{"n_layer": 20, "d_model": 192, "n_head": 3, "n_kv_head": 3, "head_dim": 64, "d_mlp": 768, "vocab_size": 8192, "activation": "gelu", "norm": "layernorm", "norm_place": "pre", "norm_eps": 1e-06, "positions": "learned", "qk_norm": false, "attn_scale": 0.125, "bias": "none", "tie_embeddings": true, "parallel_block": true, "init": "normal", "init_std_qkv": 0.0269, "init_std_o": 0.00425, "init_std_up": 0.0269, "init_std_down": 0.00425, "optimizer": "soap_variant", "lr": 0.00594, "beta1": 0.95, "beta2": 0.95, "weight_decay": 0.095, "lr_head": 0.00809, "grad_clip": 0.5, "warmup_steps": 200, "schedule": "wsd", "decay_fraction": 0.895, "decay_shape": "pow", "final_lr_fraction": 0.05, "batch_tokens": 65536, "seq_len": 512, "doc_mask": false, "train_tokens": 200400000, "steps": 3058, "dataset": "wikipedia_en"}
Each number is 500 + 40 x the weight over its row's rms, rounded and kept within 0 to 999. Layers, rows and columns count from 0. Numbers have three digits each. The size before them is the row's rms in percent of the matrix's.

# o: layer 4 attention output (transposed), 192x192, rms 0.122, rows 136-167, columns 0-95
# v: layer 4 attention value, 192x192, rms 0.149, rows 137-168, columns 0-95
o136 086:547544483459435473449479540495561500498520467501512521478485480500530499466460479532502537519588515489442487516493471473512530504406429522468552486534450460520544525457516516501514459594494513491498500523456478454512441475526572440549409507398503465571520536510472441485435434553538535627
v137 101:503518453485520508538492456486572524486524557527499455505563475476469564507475464485432529504548561438519454517508520517481460480514564517497512482486460391394493582482506500577481583438479547501431430480463594525542482545510482457517551523523517466512575530532449491471500490436467460541
o137 104:532419551520489450487557449552504520508501528498477552473464533503495452477541502516524452463440509471506513488529503476500501542493508514492514520541491542505367481452537572431521471462465461505481473469537481555505515536468479465494469522556450550452405524469476476459525513534453539501
v138 092:511509523556495496524558454475506455522425539469530502460509525434519505494527500574524523494496427518470558531471509490564478513505537486518447464486490564474521507525478480571476553521504434491479521450523493511460468530535495552468398476487484424508584550550525520512532522456517492563
o138 082:561517522481510506549468555510520500463488547519525505536499513508632434471495563472451437535473480494470495565574542552537487398470507495468491560523514424456532452517509520486476510570485516495524447489470504446539482446467534546502480553545484489519526443563472445497483454571548553465
v139 103:447521494435576478502483501420589500496543470443519490530500498537422531497513478467489468551476491476503560477540452528470427431540454509503488510520507419477437499539483497502501567452499482476483433546484586455512489482404512481551478458482471434495537428515429487485503462519606501413
o139 097:439492453524522500544517487564485510443523554458521486532483522538557413480463484545476494461496566527583430557463510425462548561449461532552491456515536496489544488437589555537426447518413510518463465513472525488469486517571490552518518463535529525447434480500485543507501470534537521622
v140 107:548447468608467511548417498484534541466404487470482543392485521532577513482489510548490516515479472490458437490531506485439542465517528520468524492515447521456530481512514508353491480494451472509563559452616425565439543465523518519527493466458519475510521561507502510550520549556487532409
o140 112:540514549479573464500532512527455494496475499552437461494466496564434447396568505500555467479547494535451466602445505500492491561518551536503473497510533518528463520472482436550494504528500483493493503539409563542429496499486434512590551572433505473514548449509479396562545474507499523516
v141 100:508570529529512536531503470420503480471422523564520595470484568539491533421461516501541481535476507425556506526478539525496589501447471478469549493486494563505484531569466442489483515519517459515549495516535455509428515488551579522484455456529574489523534483479508544518469524497517540569
o141 100:464533492480480458485475529564569502517513422496490484449541447444476506529515526453482450558540551503534524499468523510534521525538413540484491523584496481434423482502405547520427524534442466527517492520441540562407506464554535499491467519429445509484520474516578497525516538515490497415
v142 099:501425540528528565454482490468441482530485529499544491506536456407474435486530469521473552460527504553532478503440483543523548527425535459540498514429516436422468546486475459532537567539533524538546473475390528508478502478458484472464473464501443477491440558526468482461497525469482499419
o142 100:501524470507544427521514544444436495471462571493480482571469550531494525459418504476557494459473503465531527537518449501539524511554548477495535471468494553550534475509471517487529431502516549375481536456563488502495519487476512481445523567469467524451497516520490490431572473437531462501
v143 091:530483505534454539461537521484414481457454498539486479499459507506514413476502491554484493467441413491489469537544494507494513485514546519534521539522471502522549486520513441389518487497496577545451491455479456503465513519497511594499481522503478494466500492525545448494484535516549448491
o143 101:442507506523497540521489508573497506511464487424494466489505584437457579464531534544479505501526541505474481456473449506438451432498541525565512524487434512543487573496500453588492493503562499491458545572532553441494480457436463412504475502563446457574565499509477476490523465530487488500
v144 102:461430472525534572533503464494460488468491528539414525539508481458545490509503600535475570545486459520481411472470474526516495568446536481506536512523432492473507503521524513450536439510470505517520540523479424480442520434520496487502410562419477486522460526521593537499470513485516487478
o144 105:515578443509478440462478535476492468519508522490523503486427493495561461529478460481517519461533507534501574505517504509490543503444586534476520541551547515522508459491448522456494486531599498463439513495501526530604514484539451547498589495526482444516531428557434401485502488497462539452
v145 093:486515444539520473475515530495524512527472487469491520510440529425545515483487546528493483513541468518460464426454506549465552517460475593536471492492446496490514506514481531506524500534445558482503508437480484493491448547482470573537469570499524500565489436527572519531445477454602561528
o145 094:469553496433517494490537512550538527510470560488498523510493565538515485505456485490486511550508521509453545521521508503458569456520539466486520437492521498520452430530551601492456499515503434557452486484522428466563530460454522552527466420521482499501484472538546582506539556471511464485
v146 089:553488474560432433446521488493478507513550467476470439505483616431506521478503475610518498479507486458523459459515445559482463511464506444548427461544521514496587400422505516546504432486514500528529506538584508528476483478556584497554508449493538505440532515501419500532443456553501442495
o146 095:536493544494564506510551485444535497507435460545521513552525393492566504496418536472549571508524441562481511541493559538492485509447483508491503503477507488500483507486498524428495541498438540498533510491488582524479548469467429495454462531557493538485489455473467497504484546476537451449
v147 100:485512465486513562542537496438546590503473502532482518533438434466523472546433495438461535528517493499492551512509444448529420510547417555462569457543434478519520579562585466453547515538498491503475477460498503478506492519505408500476507485497446532556502467515429469485498539472493537420
o147 103:479493472504466423565538524510498437481480551481485556523490563513535505482522549526494482445495515542482464546565549530498564485484506552526446547399457486483446468461531486513506463473490524493501430451484458484444391507520515541541471560561487491477519602400589513414462475531522596569
v148 102:578470533508485485465496502475425449462471478477537515570570504549525462491587449561513462505536523548564516515497482559454557526458481437506489578449510510565492508493470475527554478479487539513470483442432529456471492453477561523549565467469547534489450507462444507544425436517442464593
o148 099:482443445507497498498507431480526473493508498543507443408427547495501603547521555438500501466514470526455473395461458526519469577519551500523514506539459461553493511535503486501479531423442433471476526479584546540502534511491482495470475485509516371557524491541533502547471517468600482517
v149 109:541501500517430514421551447489459502577417551574552460581505489456486489441514478532474526506532497487431458488514548561517519525453515552443532516509438496499525545501467480556552482537494430517395501486477466482510480556530475506474452489482546498487562518506430540494521517504401528523
o149 116:501501466516553524621486480517538531470496496501474507429485517466504510530493519459527530429504550459526461566543447524511536453517466525503515458453470564517514444471499517484473549512547503513522507503438501515525482523375498463520513467555486499546487408559515498445457480546565491467
v150 096:479562493487439467451474480433523506459579493512545466516535486459492561427591505502529453520464566523450467455471462508506511415519463438408548480435455490439479469448537540470524527464497511470530408517602490465473552504504512511478503455447452489558506500486511567442513422562536568544
o150 104:479502463494506459540507543483503533541511411436499415499489539426520446515521491436467532538496473483548416479493566450445509503507529530544496494507485465526472463514522569575518571508528520569506485494432496500544482492557426459429501526502598468467459460526492432536550495515492488540
v151 097:566467537486491487537553545459532526455497448503499470488625505474468446469464500447481504459492481514518478560462509543508548532431522411466435565458470463440526496424480539560489512463443468552565496491487555569506505464510528423502582493476445491497431534549490496509543479540432500528
o151 083:492527479497516489500521505499560428512471525448543440494494499512518584500594501518475524497487576521489429508533521478513508461592551466431477497544464526491450557561493538383543428510505498526554521487526459480483478465545502467436492562498581517513520552498498393521487458522491453435
v152 105:568453499506422498415561565488459470539465508495562462500483530444466513472564442527557529512545492535501530486532440522512479556508420539479472479510520505496550484568588534493497566469467433522501481481513545458466474585504487576482539489508474542520563481489504477511513504519508488521
o152 112:503504491513501559541481443523467524548476506494474534483457498480481503481457521574504497498483462582491500472515573515487477443504547510577528486460524508516528494509540495474488492480485533512457510474475496529522453480420525470493424471519448500537507518497525520489527532516487520510
v153 103:553442521556477416537539480552471580501520412503511462528509572544539563519519488472404512487489504498417486511446442508480539517477538507447426433556476479496513448429483542523514448551474521482526484500570492566474498469530518461551567470589503559465494562497505529548554552466530541505
o153 107:561546489513588492526525463469531491526528559425492482441487439511500488527544469512496547469508490460554568484572503580530493517513461471526509455453520547486505544424521524473544505479534427497507434391484455472498536474553461546516409501419552456436533501521464486487554469506494500479
v154 106:550478560512408495555512464526472526489535515469522457494480554464575575433529402560482515454548504524506481476506477567492508522497450447507500441532485523532472515441469475491516464533563493488467509447582431448447442564597500514478497519529535528571468579511537489518476531458548512599
o154 099:524556470476518440529475425468493532538441461501461485513532470588494445529502556481535523536430540511506500553488469631501434458532541504489527470564500508517520457490507486566517572476504466529567443509490534582515523506514491450494488510483512425442489418514509494578437522489528527418
v155 097:535502561467512527402551483508488484492431495535521491464522488542502477475514443492449505487473487513485569559509511543491547507495552576483565523538505493573512537532448429554481521562544562497448543448367513487491518421478439539507512529511467546519479500483512448422454523461523511555
o155 090:481469461478482527513452498515573501449476482425439489532504523465473604557508543542516420443509470496508524465575469514452462538522512490558442472510513512426508510469536534501499487483495483490429463547639497517424467492484517466521553475506407441534561522562564571531473489527494481513
v156 102:466521538466476578509553456488492506514575541494482584461397490501470484505507571518550516484470535514540517489554547514568512475565490488462492446516540446471519419562502517459437541436539466508464534523576473495517517471520479521390465564426485502495535557542499460497477532505548440521
o156 098:519509474456441540497477515504487513477504441477602419552499519507463505453606401492493516554497512460545494540507480537503455513467546506506499446495542507467517565464485592504525453514500615413464532585532475568549464497513506446514539465525458483517523494468502504496479531536521504438
v157 099:524393420504514472489467544541468544474488546457458504549578470566513529465475461473536465484528460466439453470490517548527510476440519539544497537517458522454525506476488521501493511517525546512532508575517496462600532465456515442479542511508593496491532476454542473605499525505509475422
o157 095:498465569508519466584554492492472506464500491558504449470420502438416453550520517537478574505503529480508486442502423457486516528573529527533503497475516538546501494513499452462507466515559427489516516499484544572475456457533549532555424453517528466505461471561493503504445475434446468523
v158 109:484544456519463477494476436487550476478464486418493483425465470546504502460549515552454439485500526472467522500525463489497441490467473492548533451507464529566525496418540524507530496510568544465509552492455463499466538427436491510524447516443446458540494468553494486422387525513593511509
o158 099:489508523444487481518411573500492401540540497593409482483492523503482482512458461522542535437457487580526529500491566454515513474477559468557441519514545491487491505537494451501540519493470508502506470497515484442457442481484538540428564511521530496393496520469542566503405519515499452575
v159 092:541445475509428450502479500611529551500466484468540463485418483470432518489498475504471540454554433479472506501456523519512458517521466531502470441589557501541544484479497625500482467499467499508427486493543531472587433460527428483555536591499552512473540527492549532475526516444442526533
o159 098:513445495500526493479484469425476471510451586476521539485455494438561453451464516512469413578474505468519555484522521495514517586450480481524498473434553520431474493498559422547520535466495489497454513533507472511487502600460625535474466424520572502518550508489482506462484518458559456514
v160 101:526488478517463449546436544516492550473521503482519486538468505506521536536533517503531427473477463499442445510524598543518502484472519549489486463436530474432509466404456487618480519478525493494540498512513532508582503425496480505560505533482508447435488460479563503490482492549492548477
o160 104:489509480483523551454502502641539522475495541417581479472457510497506431489431537522501542537500515482513467535472485433543458506532447464493474507538519454510555505452482512477504479516539448453424468532522512525500489520592522529502457532529530482549474436489484470512535504462505433495
v161 098:522441440483510488487515591586473508491489482570494494501529502531500491535424445494489505487505401558459513504546523531514436506464616543527481488477561493505540515459525495572506406552543511530463524532508486516526516521560468444540468466560504535468483507537505517412512521536405468479
o161 093:511480557536590514508440462409458456493507482487568434517524463446482504529493545485504481486505503488488521529552499467475563481570442525485487508561530483435466526505563472462549553550561516486440437549489533378531462482549512471527575502494463517467471473412458464539494460432557489414
v162 094:487509503491472537495509475499549566550672466492479466416522535538480530495506454483520551485427469484517478497461514493532550476463507548511510478533526422466505545543514507514493514473466525529553487544493567478496538480524499495464537481516510511496475605489504469533548551480483505470
o162 091:466544468481477520486561437462546507491471520497524510585488513450482521576537468472503578517505528447551521458485507561446497481561545489482474527427518488495502531444490535541555465514533520600498458522484504550461557531518479429545463508466460525381528442448510422499463473480456512491
v163 093:466516443531493547468502511500532517567475472559499501437492508385464475515433516531507560536513506524545495477495529461463513487467479566458566584489498448493548495610587477507527457479507551517494440478446551454502513466476484504474464522430470456509462528488512545455461446491405484447
o163 087:535400443544485489480507522543527569488435541469548516522445531516464602473452449429448542486553483548497548481460537511487538483524543516513441462460472559496485486508540533569462520481507520483437511498494543516543504526429484557436554568518434535565520481544497471472492500448567537522
v164 102:466589548524482530517455455466551511489481546488523493461459470521492552477537513546487462551519544516492515481493573443510510452506482506446527515400458472400479511543465505562466491415450452469531556482470532507500600438453530504512419508466516374500542496512477522486542497538477543564
o164 096:487542508501463527471487479565466485471490567479518463409518489543494450563566392509463521478503472467457474527521528487534408480473509568482457439526537505549521503425568528446520487521536525525510502546510515524480528490578489541523563455446497518542507489384568521517525527482530453524
v165 100:475476525532510508611511527503464488524505471538482530478458475546495471568432563444520490467428469526593562531516549438518488456590479501423511491462540515489501460535598561465493428434455452494532468456585492511547457502482452510524467497520488522453477502543487515459541497489456448399
o165 094:550533462524525549485476542488483524514478482432505478509531501427432574457499500561503540532556516508428535419416479549511479585498392579505490495541474509495473482487496487486572479527515543477429505501473477502516486484592580495480512469498488441431501500446554486499582468490551544522
v166 102:487461516380523463498554502434540577540575475527512474531519513521421520510467401466509519530548496416521500490513547525475459464461497486473550503492515454552479538529506455557479453482480476489490496475445543491489528573518549490537501437592510504489507410555470526557519513479460435577
o166 103:513490530531427529497502390466485573540535508477524541523457514581586477502452544441479584455477430554530498442464498460476494533524431510424519479482519479459441516498527477474414487495516485580558513508527494448449532519584461560453440529493441543432525508486531544484487554471550553478
v167 102:490495474483489544407468533583463477576472528579518529466536563527523461492458454498487516579478466546510484465503433477440500504449525537480474537480502546509529488547480530506516406557462537524430461509504489523461509522485515509489553442477531483416468571508540542504487451519414513570
o167 097:492438483540522529486481510434509527466493474484577534514519450448415557513563491447569425435549512528473492548470452469534461561521535490525514540511494467466516551505491523459509578473510469481482562453433541441474479501412483554531514475490509469515472403471463507497503536427515499416
v168 101:513500473489505550480511482485435496492519449455457511564485482495502459563536474544566506484448553572420539483458406440547544533531434449545492496455498540547570493458528559450506512389501512519566540516538455499456520456517467575498505480460467541563471464432462453526417500560485483463